config.yaml
n_layer: 9
d_model: 512
n_head: 8
n_kv_head: 8
head_dim: 64
d_mlp: 2048
vocab_size: 32768
activation: "tanh_gelu"
norm: "layernorm"
norm_place: "pre"
norm_eps: 1e-05
positions: "learned"
qk_norm: false
attn_scale: 0.125
bias: "all"
tie_embeddings: true
parallel_block: false
init: "normal"
init_std_qkv: 0.0186
init_std_o: 0.00439
init_std_up: 0.0186
init_std_down: 0.00439
optimizer: "adamw"
lr: 0.000756
beta1: 0.95
beta2: 0.95
weight_decay: 0.16
lr_head: 0.00364
warmup_steps: 259
schedule: "wsd"
decay_fraction: 1.0
decay_shape: "linear"
final_lr_fraction: 0.0
batch_tokens: [32768, 65536, 131072]
seq_len: 2048
doc_mask: true
train_tokens: 500600000
steps: 7926
dataset: "wikipedia_en"
Each number is 128 + 24 x the weight over its row's rms, rounded and kept within 0 to 255. Layers, rows and columns count from 0. Numbers have three digits each. The size before them is the row's rms in percent of the matrix's.

# up: layer 2 MLP up, 2048x512, rms 0.0488, rows 1659-1758, columns 320-383
# down: layer 2 MLP down (transposed), 2048x512, rms 0.0328, rows 1659-1758, columns 320-383
up1659 095:108120089139144125124150135138118139092136107112115113127107155078135157088161155108124114148057148176111132126160139104144120149138109121132152119138131169147124178118109084160151153109155106
down1659 109:123136105146116116091123086135132092129167127088127106120123127120096109145124147143130150149097147137124112134078138138124142122125129125111118062129126127166142181125120097134177133117140154
up1660 087:115118095105122127135150120146165121140095098170115151132092111159124196129153112182121114144130116110159130117144115137135125121131155156159157130169103127142112132125121123141142123148129111
down1660 132:107117114146104134128121147113114165083164154126063143145139119122138157134096116130124105136134145143173115119140130122150114138123112143111138121121088152109142082154114118224101116129143119
up1661 087:123120129092123123189166148119130124123121093121114149129156143140145156139131112127127119110142194129151113090157132163119101109105114121131150104099153137132123099107153137124157121172110096
down1661 120:135123142151117129137152161113122131142137159130104124121157137125124116093117139115170130149117151144134127123137124113112134124086160122124154107154105134148139128117107152117134144180142124
up1662 114:129114124098129123136167136109139134086104161124108158081156161155184029119139114155130139120122171117130124106138155126140150121119107121142132144142113092121106102109116122117183122133074132
down1662 109:087154110089127122123099161083099205069106193147135124136109115203165148111136131111167125090133133168147156133130149127157171103147118135155095129127121110130113062098130132123168127138140171
up1663 079:114121143100125153155174137175143084110143126108082155084130161155140129113120113153118167109142169177116156135123114129159127120150143140150184119119143160135096098146156122129154080102124104
down1663 101:095120117122103128163174122166138122131107109124125165103140160145134116114106091156118132103139168149135142107126100147145111130122157133138186098121129165126127100162128135080163142138120103
up1664 099:107118118096117130145181117173084098137137125121131151123135151141136132148092115162119148115145152139135131085126098154147105115154142163149135113163120147156118151138121102144156101133118098
down1664 069:112108141129126132147129130080148093118124105116125139143169126108144139139098122131130112092147130110148120125143140129136106129059119145125156122135068111102119121121142129151138081140108112
up1665 105:129128107115129104176197152093129140115132087078147155156127118146108138099114087132142127084176169108126098103109129149192148094103107145155110147119088170112122147128143085130122066120105103
down1665 121:117095162139130113125124101106151174082144156146116122072138092101105165190112108154110127155126147119136145145154145126141086125118154120087115106116144146139145129108106104120170138150111103
up1666 083:126119144091131154141168133180139126146106096087104158094141147149117135168144111164117124118160165143143100103122108185133159109128114140180146132152149137123106157110144139137141107108067136
down1666 104:120095112125128129161148158118139145175123120122120142135147132186123124095120107117101111113122116125168137137106091132161135110099143154164128167153093160138090146149112132113139128164121104
up1667 099:130106109150154112134144097129187101080142113113117126148135142142148144103173127131095129110124146123125136152138104099177137134140121112171162150143104166094096126140114079157156094113145122
down1667 117:136091170121090146081147144092110144071125120087138152138078109117146144110085160143107137138137139081142149120103104133136119123176131137089129075153112098145145166138111155137119132077116127
up1668 086:145128117133085096151182126176127114122168090139121138109134165132119171157109059152098145118141138170138138112130111167143121134158123132139133122143130160101101125136153109134136142160130133
down1668 108:130091120135147142134113137114120165184126164153104137110134154180090139140119099121127122110131122139130097127104084085137132127107139124135125133120105158114137126128102124130144108112150114
up1669 099:099118131094139121188206131163123125123143112111103155141144171146129122151108129163145125103146166132134118086105109144141139128165131164142143124157111141125127143155108132125149107159115116
down1669 067:159174184169103115118167149122113133120157125170142076108198152145113137124132126140115096125160156152141118106098115109120134122136130121149130135136140143112142094111118123128111078089098133
up1670 095:132124158085143135178172116139108100143111112117096169130118129137141110139123050164094131104170113128128137133144112107151105090112115187150109128128115155141132140135135082121162125144134128
down1670 108:116141100150117120134166134139102136164147159151117119108122140172123105116135082130148118093137169134117114104103100149152113134115131120177153154094111148108130084125105080144213131140121118
up1671 092:121121076111121124143172150122143108094141138088099166107161149163096120147085113152103119128149137167166118116125121134161124102108121127156127133182118148136132117114116105157141113121122120
down1671 094:131124122126123175142137135155134131145144157129112129154144111164111163155201096096147117100188146106160105148139123145106165104111141114163119140116145166119141133094138115127167132109132073
up1672 104:124114131129116124126135146120118156110127133118098126139075167113178144130139124141160128126090123095120145104177141089101073131114126106078148096171064121130116120124127093114104053145159132
down1672 116:121133155108127126118150093144144164108122147107117134092138101163106139160141102147084121116175066124137162148149113144113104119159165157166125115119113111134171176121116140128135108098112150
up1673 101:123111122111137129154191114168114123138135125113118172122142137132118135138083109154116123118137139160134122121128134133127126121143143145147135121152117155130113148149134110143153101145108097
down1673 064:096112157138151135162157114139132115103143131121079120177084107119130081144134095120145106135170133129151121141105132106183119113139161173135178158147138126141111093164106109149108113151154121
up1674 118:127095131088118123208172123129095105102076114113087156147145134146128117136146098128135116100138157131129087090119115128163150082128145158164148139127124123134125135145124120137160109128097079
down1674 099:137090135143124136120105128086135132128121119119104148111122152139072139135119125114142128151157123116129105132109085113089110111115100152153151170141100109117137092105116114142122138131118149
up1675 104:103109115102122144168191107169129104132114136105121159118142144142140121134106111173127138113149136136143133108152118147130144131144125145139170121180088151104136152149111133134159107140111107
down1675 072:115136104126130100168110161120118164129134125144120106156120144138159169114131109104116147117116165108145143130148134143177135113078138138136146126120092140149076148153135154145131154157153128
up1676 124:123144094133139155119143145113150162108122136108093146124148140151111087110095133161144132118104194105137114144143105108110126129107103130131134155154102127112082130134091103121150064145118122
down1676 131:126128132124174109110144129115126117098135158168118113136116079145130112144129150169146134161119106125111171129160097132157169125117149151075106150125150108126089124103153141120131106145140117
up1677 111:127124131106119120131156087184127113108148132099136168078149126155109127120129121118102152142135096118123142146120121141122135140130153121121104135164093125121118148082094098139179091127118155
down1677 120:134176149127174157135132150128150143126124183124115139112133124147145142128168118152102144117142104127130107103165131114099109135173165146130117156150144161117108102067104136139127112095154089
up1678 092:117119130103133116154174123146104112153135140135136161140139170136086127149110139144142139122139164135125120122126102164115136085106129124160147155186110135091100125175111119140155122146119102
down1678 093:103089084117125103116159100142094179146106130124169097095152126151079114138125113125126128135155118154130144166129100111164132148097165126138179175119129132119119103125113120121171142161115119
up1679 090:127102145133124105139169123139119098145158124110111158130110164128121104144073121121119133069149147170128122120116121125137145111137154136177161101167126171117115140140119110145144112157128104
down1679 090:124168149118156126135102123153136160143124140143178118116145108126131149097122151141165227134161130137022143110121119112132127121133136121135121159133149106102079117064130123104124137120139124
up1680 098:123112132089134133173181131142107113125137126123122142112137159147129134148131107140113131136125148127142128114135121142135143110144150143144152097155129148137101139117121110128179101132124088
down1680 065:139133128104105100137165134127117161142158137117137140122176121163082140132094091118060114128139122166156107100123125113129140120131150104147139156154107146119121120141114143136090137142147119
up1681 096:131134135124118112159157128128101106163115118105136142099155088137093179134071133172126124145117159138128093109088144120152156108059150198151112144136101118160105178095148123142137064104109166
down1681 088:125093072076114116156144148117128163149094153074123149160119130119122082109103147123099170155139100077121190116133118088116198126114145144150101137164104152108170084115124088122136105114117110
up1682 113:111124135091113121149157143169130104130107122108136151112145186151140127153100150156127131122156150184136129131123106145133131118131145160140153100149125169126120114127119134165158103160110092
down1682 093:116098186104152151104149109115162120130149187097126130173125151125129102135151140148135128144140124107124154121111087128115159154145130102175124114145099151125159128136149137139166131119167122
up1683 088:116118104126117103129152135126134111146095118132125132151125078132103176164137145171143113110129146125138112089131140152163126096126128139173153140177102147132120157094097102182151121140114102
down1683 128:114109131158106138119108118114147173103166164105104169140125140137137111140090117114118085138132138152166105103151129124147106152131129136117144118115109163077147095158086109193124108130141089
up1684 099:123137131111127144154179128164117114142150111108131135129144151170127136174117126133102143113148184186136137108141110149140158134149120148132147129132141184127110124131120131142142095149101095
down1684 107:142125133098123109173180146123125105114132137131134156091148140146127126089113117121115134114136168121120168105142138134128127159083147142109138124150118161107070116104129122119180155162145112
up1685 077:102135163097121116139178145179129139147141099103112116131121178142139105158098114170114133124125175167125133135107090147159153120128153161181133113180126176120146120165123132147165122131106116
down1685 086:116138121112139140151149100136148146158132139129112157116144141173132120119125102131140112107151128122146137131144089134140124107099147140134153157119085139143121107117106132126212115167114097
up1686 111:139109110119146113174164153108112086118126132141166131180088135188150104081128072127136143134134159111107082124157096136133178115195096162118107141123115130121107135187143130133135106153115093
down1686 109:153136118107163131121148144156088113121132146103191116139136141148128162086121133125116133074119158117140116108122124104143130146090074129136133119107111103171073123127115118113099118102124119
up1687 096:115129116087122117143154131180136093140124076117078144129137133123126128127097129153132123092135162168137122112094095149152125122124145128157130124149101158147123168160134116152173126151108126
down1687 068:111116139152127117145131120127131147137123168150147136132136140150127129119145093122085134131133121119134125151140084140130082120078144133101144125136139126151133081109083132137157168119138081
up1688 098:090122110064110119193189128134111121134113101136128168121146150130135137140095118142150124102134144136117134102109108136115136098139138163151129120160105182119128152156125110149151114144088120
down1688 074:131086140135127134125160134109141141139114148124102163135138145147115115163197114114102113135114102098125128112132087097146136116132155160103130138136086144167135114154074154123145193125142067
up1689 085:137113117128158165108160164104092082129148157145182186081138145156091118061102137130137140112122112168124155138101107172108141121112152147114113134114117110140113118160161157110154146109122174
down1689 086:127105109148145069159153144054108121079135140088137105159095093103166152162155179120082108111151121162117130123129144136123144116142145135096120066162126121158143123116099156130094116109140142
up1690 105:118101139092128125149180127156109099126115126116129135101133157165106142138117107142127134119152155162113130090132107148165126100115140156131165108151110154117114138143121143137155107151130101
down1690 077:134093122126111133112112176123122174113133130095106157126139088147116129127130100135077073139139130140177156120107134122136162120138114149112128110121112136129130116128116102144134117157155130
up1691 095:101112114101137128184171120156130095129122113119116171138124148152142123130113114141116128127157159153117123107124114150122133123141138138146146117158114153132111149163133118147157111157133099
down1691 066:116125145147127108129187117131138110170132130148098174129144098168124135194136110127087056132143134123145122160133116153145125112131151142166146118133117138111122119107091173126118117163108139
up1692 102:122091104112115144169164133146164105123111113114110160125133132145110122141101123139113134112137149153132145125138113122137128113134142136159168133145111158124108143139121122142180116141090086
down1692 074:163175095124176116111109147156095149133161135086103125095134122138111129173161163158109064097154177154142114116136120140154091114109152124127125135140129163119089146118098089133086110102122081
up1693 101:111116109100136143154159135184128110138142115124109156099103134151143129150105105157111132114147137137159152111101120156127119128136118158142174099147134147135139124145126091126182100152127091
down1693 074:125172127145099118074126129099169117147151105106081130133148114154106090080109165110101116125099137140166161102142169131132130113086163158132146113129108130147132115127122132093142118109084109
up1694 109:120067106131085137121123115120116139132106141146096150120102138149160115159120115157135133170091102123132128124154131116144103117084090195120170147130086105098141139168130116133134153136100134
down1694 112:129140119114159115146133135154129089124096084128133121176134141152122126055129095118127132167132158127135139129093105106124108127184161131130086125144168114126150160127125153141141085139124100
up1695 123:118111111112134150177133114116141127118128126117157145169118177117106089118125139161132140129117140135117072116141143149101166117159161164168163130109172136104155118144101160138140135154071091
down1695 133:138155126133142127138143143129150140128127116106170111159152123113092124134142138154098126140156129108106126141146123143131134117121160112139166152112114170147137125122120105115146141187126141
up1696 108:141052108124152168151133128150164127136146150104105143122129105089109057120141132130121142138175162137146135130107132147169149137108163097163131125148128103096106147138102102112114108100106113
down1696 117:148099137134130123137155132102124064118150132145142100097122139152140182171132126119117120150131124123114160149163104128124101117093162124130086111135145148165131171105105164135150166087109135
up1697 098:123097139114127130164186118183117113120123115109123148110131140131128126147101141170128147130138146156118117129124134130122130128127149146138162120151108137133122133133120119146166103126089119
down1697 067:173115148133115141128132117107146126120110155116111113165137099098185069129123134141136117143114114159119111161135150116126133150107147170113162140121093138100057089148115127121090119108130066
up1698 124:121124096147132115167120135117178119090115105122119099175135142142161078086160077130132129124145170128109144131095142121141132135113111140140156104176104116099127133161125090140157119099132095
down1698 125:110127130139141120169109162126116135095141130108122131182093151111114104122144118133149141106125101094136126088146150150141148172151107127109123109126135118078115169117142138118136132137142107
up1699 083:130111151138179116148151107142164118124097138107139123148112118164126119132124101155136132154116124120126135125143125139130153126142150118120147095141082174142101145117104098191122132114147122
down1699 104:134107134148125115105105153138061123116125147112109126147100126099083121167120162184127112121155116137107131128124160122172160142165153127168099111109156138171137157083154113087103148133116136
up1700 109:116134102070100124157195122170139118141139099127093161137136153159126114130089097163114124115139149142146117125133110163127132098130119151162133139164093129110124150180133097148145089128130103
down1700 096:165116125090136113112154129118145098130131136140136145073140147180106130161143168124097124151139101185110116196092105134173112110116133146118129160133101117128133087131080138118209137104153095
up1701 105:126097112111141132140125135099117130137115118186169154128118127137094182149162103132130123160114109113125124113163114127128128118093084171133133148132106122144090131119128153131161123133131154
down1701 091:125198134122102091171152157134186095167175164144121165150120085097141124159174141129138121097088186128136113122073134179121110140162146157117112131087146115110140129172147156142154110121129120
up1702 097:125112104078109137177183124173121137103101131115116148106118155161125142117104128145123128103132157137147129129145129118144135103150129166166148130154101132128133117136111127146180101153123099
down1702 073:169139168096142145115104152128125127134121120163113118127164074127125131101138093129152084122145146144131153109169129137129132132105160114132142099107119143119107131161118146137138167150164123
up1703 109:124096134084130136168171127152144112132125112111103159118131146142124125138088112175116133118147131139126138111139119144133132119134127171148137121161117166138127153169117107127168096150118097
down1703 058:116128127132121137155177102110126150122154116126116103145149163114129114143137134173126096097093169101154109071150107136102154111073117198140124112118130133132157139120154142107093139159120125
up1704 100:114086134106120134161160133159127149145137120105100164120110145163111098143105123143112128111149172151143117109105113139148141094118130130173150114154137146133108141129124085140165092138087096
down1704 070:127172165114100147118147169151175139128113141112122153118152079174087116144134100147130120144114150136132153105155116160139107114118142138155142085148103100173120096119120146102149123129107096
up1705 104:117100128100123112169173117172135111136131108118112157123125161154132144138111083155114147119134137150133126111145118155119123125144121152130145109139102153134112154159116112135199105137104099
down1705 058:110108158138130146114145124119154123135144162099117137104129131145171162131145173169115095135134121090160121112150155114136116129098117138111136101079158111157135118138117116122119171135121100
up1706 086:109114126122130136152156143132101091139163123120139129110135153146144118134106135130125146118121169145112135113127091137159150114140178123139123119172161159109124115135131142130158117145124159
down1706 102:113115097121102127123181115168130114134154128135124129116141140142137112120089095116103132127132174123139154106111105147149133126102174140127160151145121117131118100146128100102148131179109124
up1707 095:140145145135139109125162135134136156148166094071163130134138105139130143145087098108145129117171196143120094094061131176119132112131116108131095111158161114148130146107149122105115097118087127
down1707 107:108145098137102112130197166127139103116157126132114116144084124062149146126090161145061123125126099115126174131111119155120113115165182099061079137109085120110169157117100163101139118147127132
up1708 094:130146102134131156142166138118109137143117120068132133119168136097120129162076116119134132121144141138148110097149146162091131134079109157115129096119105158137150151091101125122125145148120148
down1708 094:144155153139111129155141133116100155176152140120092112179125118096082123109135174143122154119146155111096120143156124148123150102122164117123130155154126109101120139138134090117118152179162107
up1709 096:129103137091140156157174126155122095112134137100110122144116133142119104164173149101118132063202116116132144129177142129141124115146108095177140112129153109096151106151121119141141163117136107
down1709 101:120138116110147081149128111099172103198135130149184119146137140143120135137083155133121128151127141115122112131096130104107117145101125098126153166121123128151131143122097160151079107124114101
up1710 099:117121115120139141137145190125153123084129135103137106102120143098164115152130136189136132109121107175136160144163122119117138122097124138133159076154128124134153110156106096117145082153109109
down1710 078:152106141128165114155145144098121120101123151106139128133116118106105117135144123132130126134155080140127089160080088147180139113147146146084092139155112076111142135142098167130128141147125125
up1711 115:118102136127101139139115135109162152122110146060095149200105067125110124128139155141138138094135138129114121108088138124206146092110167131159140132125102096121103147108140067122136124097114112
down1711 129:126128122108132141114150092163135139142104134087099151135144132137127062132102145112129109126161147104118160134086128128115140105109132134125151156132152094104170113119128129129097131115085128
up1712 103:123104119102122114169185117166126103124107108110117154142136160136084121155108128162123128108149155145124132120140116155139151105145126152163164119154114164129124120134133120139159100134113101
down1712 059:122113143134134140096136103143163088134158158108066126140123088140105107109168193156168106123114121116146145134131126123130133159096091138146133103109110161112120196130161139153084113138158108
up1713 099:152124167112115089115159087143127131098130104132125162121140151154118112131149110145111125155171177098132155143149141174134082121131110144138139157154134124100139088125163112125121112114113111
down1713 128:116135100130173147091135121063133152112117156110120145143088118130109137144105132132117127110150065112144127166135119096087154105182142143106110144132128096108149157155076172140130104132147146
up1714 099:133095133144116167130133167114113097146136137103064120137116142130145131121156121105111171141124088130126165150116139126135127132160134117168119113138082087157116125136124131110137151162142142
down1714 106:128131112114075115192134126128111152126136124120155154157112126124130143092087106131139129134140152110141150111115159072079139142128129138167184087132131083117151135145147103140139094142101122
up1715 098:124117122121128119174190120154141097131116130121102148120137142161113127124103104143103130115125160148138140123148121139133132115137141148152131121137135157103130135137108098143188096152119080
down1715 053:116115123157131105143130147128149153105149093088178133135176169153112115100126124131112116178103128172130168109131138114148176143122110158157135128147136129100111123150114121163153125142156104
up1716 118:136138152123115094142128124136075126119132133156110119133132104108086080156088147137122131111112152143120116110115131155150076120097165140143156125134154152113139121124095137132117167125133110
down1716 110:124162124141110089137132106127110142164142112154135093113107124151103077133082097174131144149095125093132146180154150114111151135127141110059134122104125136130082118113130149126115138166145124
up1717 091:110127139097144142153176138170100127135132107113106134114146142134111117128082106153135141104160137164120140108118128133113141102163144145148166114161140168143118139135126108151151132151085087
down1717 063:154179142131130145133091133144111152165096157075090124102155149148129110150116115165114117115166101102114122115159108138124104117131150138106113152170096158155125111073101106118091185148119124
up1718 095:130090123103108132150166123183139108122141128110120172119119158147117123171092102146108134116145129163142117119126126134138138115158129140148135133148118153135127120136123123131186104133117111
down1718 062:102111143134167128108141146117125153130154125109112132119126119131153120127145156148131096123096136131121059139124073148151120191145128126106150113153102108124097126128131133126121140147128062
up1719 097:114114112083152125179171121170117119147115120122118149125133141152114126150086117166127131123139149135122133122121108159136141106143148155151135117181099150118114166148096141123158097135109103
down1719 055:109141166115110122107151109150158139100140140137087110161147121119127119115134159147071124130125125105126163127151157123184077135100113139113172143106106148113068105171138119105116119168148144
up1720 116:130149121154140098160171115147148086088120148079106208155118124210153143101124054160103127082169110117144132155123117105167165112137116126157152177094099079106151143161147099114164092112097145
down1720 119:107114183159096104096111120132105109152147125127115130094124054088061112107091128114164106114119132109142145143097128118125171102122128119133109096155108118092140156091117078127121115121128123
up1721 100:106127118104149126161162120157126084145151118108127142115125156113132125128081136123125128113137159193134131105141095151126123116152141138116147097143111145145112150138129129137142091146100122
down1721 089:098118103127112109126130098128136097171114127107089139162134116154109095115100121131065064122104141108225126144118169152130139122087151115136159134136126136119133127143088130166139147122148118
up1722 099:134121114092126121150179112187116100141159126092116141110114160139136121139105127163107139115160155168134141119110109148139141113140131165163136108152128161127122147146117093144162119128104083
down1722 053:081145112166101072163138124101154109104161135105123116101132177154166112119108152120099114133094153156149138150167133139140143139144155191092123136127109111127118043109140146114122120159114175
up1723 086:104109149116133098148174128131132097136106126110115158142120120166116178135170069179126121122152111120132118129101129158133149114138125141178112150150103155127125126083121145155144107150112116
down1723 130:114095126127096123112146147108106143106172143104086153105151126120101146131101091116124077126113133156176127133133118106124112153128130146128166102112098174103127114146127094188140112120161112
up1724 109:134128100112137114145126103153131149126127134107142108172112136062167122146137175159138144142120158150124144145155156120093151142094126157131117148143122093127143134140087082138133120120106107
down1724 097:115154131121175126147119158089144162110128131122171123160152126104131138117123104138096105111102126132137156167182119115154135137129146103126087105164090092102155148128108109123128179141138086
up1725 099:119109122114147123149155137126136077158115094104129146112139133130115130127111124155118133163146130154121127116126101121148132101120119144174127110176108153127110141124090130161153121135138121
down1725 114:088131119150119133146145171133097131115152126087116130092161137094115143161126114091094106151127138143182128114121106143139158131122099150121133122121090145125152120131137121200089107094121134
up1726 101:109149141074166145149153162110106136192120111092114121170112101095150157166141131133148141091204146143129099110105118120172166132144108119185126089151151147141144126135154121136129104123118128
down1726 154:133124108145100086129085076120162127085122152149125141095170163178113093086106105126126132148067121107136133143138136160146087141108170118088151132107107111150121121135113156126156168148112114
up1727 087:111114117095109128150167126159136092144155126106089138152129149157128115117092121129118143085149140152113132111125113135135140107126162155164154112157112173135121133154129125130141116135111096
down1727 074:118158167111129143125090118107128145117118155131132134073119112142155119106103156143139206144137124127049161137114148082131124152120120113142115132133133114121108121120133135115162141157179110
up1728 103:134098085140133135104162092164160100097143146124108128108137182162143148135161102156076124155106168140130160167124103147179102147104087129149111123177098188096098122157119123138192131126144158
down1728 117:155130157111123151125115073097086135150115124117147131153113129143127094135127159130124123113127092095118112148083140102118141102112129118130121113116105123150110155146105136114133156070134113
up1729 099:115124127095102134169165121161118100135102117101103154129124156138134112137094084155135120108145166132118135127116123145148135110153134159141171118139113143135118154153125118124145094145103092
down1729 059:092148114147084126113127131136136112170147138115108135180145122198112137086137113102076100137174136113159126131106098147139162120121136136190127136121153135152115086129101043125163121142111078
up1730 125:124150125136110085153144130125140155134129130109157165148165170143159138109059113164169120091123156127132086138130129131112106124113086163136101134132094079100158145158134156124114153147064163
down1730 136:134132129134194106111087088181134149118131114168130106116105115127152085114152128092132144153116087151122148169143114099134132156162108088100077108110161125150137107109151147117155145101131142
up1731 113:111118106091093133152182137175124114130106096100126164124132147127116147138088112149144129117125145190150112111129120147119128120100099154147166110159099147136115152146142111148186094115085122
down1731 089:126095151138157179127145096138173094134109169112105123153119132158130085136109133165103117097140132139134117123113123162143131136108149147124116133117133149121141113155114120116116088113176150
up1732 098:146128156105153138109153115136152088140123149142136140107136163124123146112122069176101143143156088124124149110140114126131073134121114123115134099143088139093097123143129125165153122161166145
down1732 094:096177126102167097115088085098130109140112125108182105132130122106112160144102154091105141154117065153168117105133145137105107104102153124103161131137102169146123132084080115119135140130111111
up1733 103:122121119137161121148172165105170103121157132092168203095117157171153127109124141153095137117106128143137136135105108143174140134150097123166097102145092157124128138132112126135187149166114117
down1733 120:124147130128121136145147114133114150079147090124171131144092131170139135125158133113133129108125164153153094129111148092138138117165097084176167125122136113147098101097138099157162105094167115
up1734 106:112117105092134128161180149161133113123113100110110156097133165169110124155102108142115142149148159146129127122129115141121119121126111141132173138159121148127112128132120131150179127143091103
down1734 070:102112167108109170127193096122147105151126178088087119153128110148120105102117139150076089130133141108150068145117118142117126103089155168128170154111119140086144149141107144144106110137125082
up1735 108:112118133082139149190139101145134087150122145109125180132121131146148103123122131189124129107148118142128141129114104132133137111132125130166138154154101143115111135160124103121156110131118100
down1735 081:113122152121156101140131140129100110186092134133140137132164105127107169124167081113140117107149104117149146118117122125116126125133128145137122144080153120126128162129116100122091101110089139
up1736 104:124115109124080126136159115095112115084126116123174126158153110136131131111149135116154132143106155128136098122161155188133174135113172111144161186143134116122137113140142120117153161139073084
down1736 113:109180118138183132097119142122165170120119142188117142131119080107139156097108122078148139123164087118127119157135139103066099119138135140138136145087140104130150144138125084121104109120075090
up1737 094:136104121097138129165173118144121112131122110118129179096139152159134132143107110141132146119135130160157147121125119141142141124137139158139151124149155146117114167132114112117182123129075115
down1737 077:133121089152089156133115129135142119174130145137106125172074135163051143127083144136092104136116155148138124121134158134131138100067100143127149131098103147105075138161163119139101104071130121
up1738 096:125125136105121140155172089156131122134159112134117143154140124156135138132108099163121131121167149129118132112130109143134142141151129157146137109153131157127109161143119109139171100136136077
down1738 075:158150128119130129127091126151123167124117158169119093153151104115117100118125120114134106119135163100098117114126180119155167141118106130141101136125132138132135156147137093116108160124125095
up1739 111:140109148150140117140197136130096056118112142174142125120135206178155162109151108146099145129173145131124139168138119147156145123180100113097100101120123094152102137125135116134149097168149145
down1739 119:116100123115184164115170156133126112112088125135127111131137144152121098164166087150103115111200141105118184139091111126159120114127140103119119127128138110134108120133145097133159135118157147
up1740 105:126152133106183172154117152133117153148119101101148131179132118102137115126154181155113110115151167131137108123116138125145179127139096098190106103133154119110123195168132130117092083111129130
down1740 126:116115132155119128136074111143180144138106171127100126110123157170066140107082126151121126149107144123129149172160124113104138124140122160079172139129123088147137139095145105133105161145099131
up1741 105:119116141091083107174176132157120116143133113134098141132145165130103154157114128162121137111146138147133124111123128179136136108132128162149142141133105134119114149143110111142156109147098109
down1741 066:115081123168107100153171152120128097131165085101106149150142129123134111091107148072100132114109117094137160115156137100147128159075135159117143116128108110091112150159138097103150138127134100
up1742 102:127103093128145132168164146143138079098094098129132202131173146156125146135078098155151118116181160165142081112125112127179138112125134145160124161171111132130112135136146125121166101136084132
down1742 091:117131146129136151095097134140170144160106182086118130151097127126148105106143122102130135143098100089120160119146149104114114126110114117101133165095148161145172140141135120101102142128134099
up1743 098:126107122109106117161160134168134108125109123128099155113123168161149129132107104147113146122158163131131130109130105153143123115160125161153130124176096135139120132154114132140157103146118120
down1743 059:124117164079211181151107137122126140137152111092130132099191150145109137163134120158164110108139160128159105107137159094140156121128110116173142154157141146114174106084153118127119156130158065
up1744 106:142091113130134106148187125162137103114154095165116167111143160149129164129130121132135132124139172134145150117135118128149157137145130163151162110161124162133104169144121134148175090129121076
down1744 081:146126136136139144094139142065155088142104133160119127174128126120109141151188110127094126110131140129165123098152090117137158122063174130198134130128130171161083127144085113120157140135127091
up1745 086:106091146141150125160138096129122102151101115095127148152123138156104107141135127135090156143115133141128122136121106162141109122134139117120155118162119142103125140124099115187142142150108090
down1745 117:118096120120142156126141128132142136124099122125134124154130120161112121138163118117124131157115143091177101109120151134147101099086114115133176136158111130124104107116083095152100126107133100
up1746 102:103108103111144131193193136164111114116126106110121165113133145156127154126103114149116148098139160147152131097136098138149126110159131167143152112159117149119125139128111111155165091139116102
down1746 053:098142102149145106120135139128109156134119141124106061147123157126125100144096149117129119125158106134099127129153154141116112158126145169145152100119110134142138124114115138147121162149118121
up1747 110:136074098111155141133138122175177108085139131151117103119132144132165081124124081148134138095151124119135144164127120096168102136120139101119132173160128092078134121208117071124137099137156101
down1747 113:147154152099062123100077142142109125141093138091144144134160140111170109096130168151125130150139137129118116119117142153120110116089138119095120104117150134148110161056113115142102160117157136
up1748 097:136119120108125137156189127175118112141137115116131159113156143134123122141082114163121140119144141187125123133115109156147129119155139139160156134168104151146098153156134110127177140128102110
down1748 074:123116121157120108085134111100117121149131118111100113169151106140166151144125085125085098148121141123125133138131113096152121146076144158125162138116168185111116112133113141178128129128134105
up1749 099:125092100094136111176165122163124113122122114093113148126123147140133135130093101167118138126153158147130121131137119129157125101128130166172178123159114154122119144139100104137184113125131094
down1749 066:128135136159135164112137147102107173121156113071109091133180107120123163144096136112104087119100131136158119129176142122130154099114107168135124117122120132125141103121160111133091146127133084
up1750 105:110121122112112149178145106165156080138117150100126156126130129145156103145118112168117125122160141134119147126111110180145140120149157143137120102167104113136134142149116118128151119149109136
down1750 110:089113118137107134127113132128129107117118127132085157144152141127126117135139112121152114119139115082163123081116157152157142106110134151119158120151131152134150147160135129164128128096141109
up1751 106:138120109106175138118116166115093132152139140083105129121120162107138163128128156124126123113109126169129153122151143082147108105082132128138158100146116155141117136126109110141129095119142134
down1751 093:126122117128157097125102073147142174104123140152145142128175098179090090155122104123105123150134108128123158113115102109144115130112174163129090120146135149111167111098109088110148151137136133
up1752 093:125123145139123080110167155117128091096112108131079127121167150122103148127090098113117105139114151122114149159162132128176101114092092118116182119169101155137097143117110114160142131127131125
down1752 109:100102131143127130159153117095142119120109147154126132118129111128114128114187099131119114123134137121151120122143120128174149168097122111125137154132126157079123144146118144168143135148113120
up1753 101:120130122126117100178166154129097098139133092126116117141207102098119106118119141142098146153141140145129117101065111138132149126128142111187083107205137097160125171096126111112143113120095148
down1753 106:108124111160157102091126142138134124149081161141124084141082150142168088157163096130100135147163117142136155135134090108154136126153158094143072124174143129153169144151106173123153166128126165
up1754 107:131082143086146106142146125144092137087129102103127156126138150119132097078100104148148134113161134121111164125095125113182141130131210157160135123141139181111123152133124045125161127124154103
down1754 106:099136125143130138117110148139141136135126156097097130128139130150141118193124113131126139094123100076123174111141150076152176116162129141124121118114135111113129125111168143104118151147096091
up1755 096:102108117096117127182188131146118114130132121110121149124124131145130117136094125136139123128142139152142104100129114133139141105144139162147144142160107153125114146155122127134171074121106099
down1755 055:137067095114150140107098139129114133152149106157101101140099102108063126164132159137135110121071107188138131137111147117155164100104133136203131151170147137087097093121099134134149170134132094
up1756 100:110146130141131139118126161103096144175117137144150152103138125100131125150105121086144119155123101147146127116118116148126091123091108069118106067139140132141125154155133176156143134134097150
down1756 096:096143111110109142141122161142139106131119098130115118120147154110115141122078136129150150121215138155109104094126146132065162163163121105128124061110131123131168170119157153143149066147112156
up1757 113:128126142084108161117161114125159106173134162105094128131115109120113093147093065194097123102151117181131153126092110148169124127123159121183106134136107145124141108153123098138124125145134120
down1757 102:135136126130088140128151112120084145150136128152101134146107145137134116126123100087129146162119133092129130168147108086173105124089171097097121142160151148174107104086072125116099138147138082
up1758 084:121109129115150117127181149136143123150150086131145140116135157106149139107103118157121128105174153132120159138125116142137162124141118152128126101137134129141110162142147134136181126158070130
down1758 101:129117125119137138182150152150097154154127131134118135078129119119161118132098051127124108087171136170135115128108116131183116143108137131134107123122113153116084140133115115139194141181137121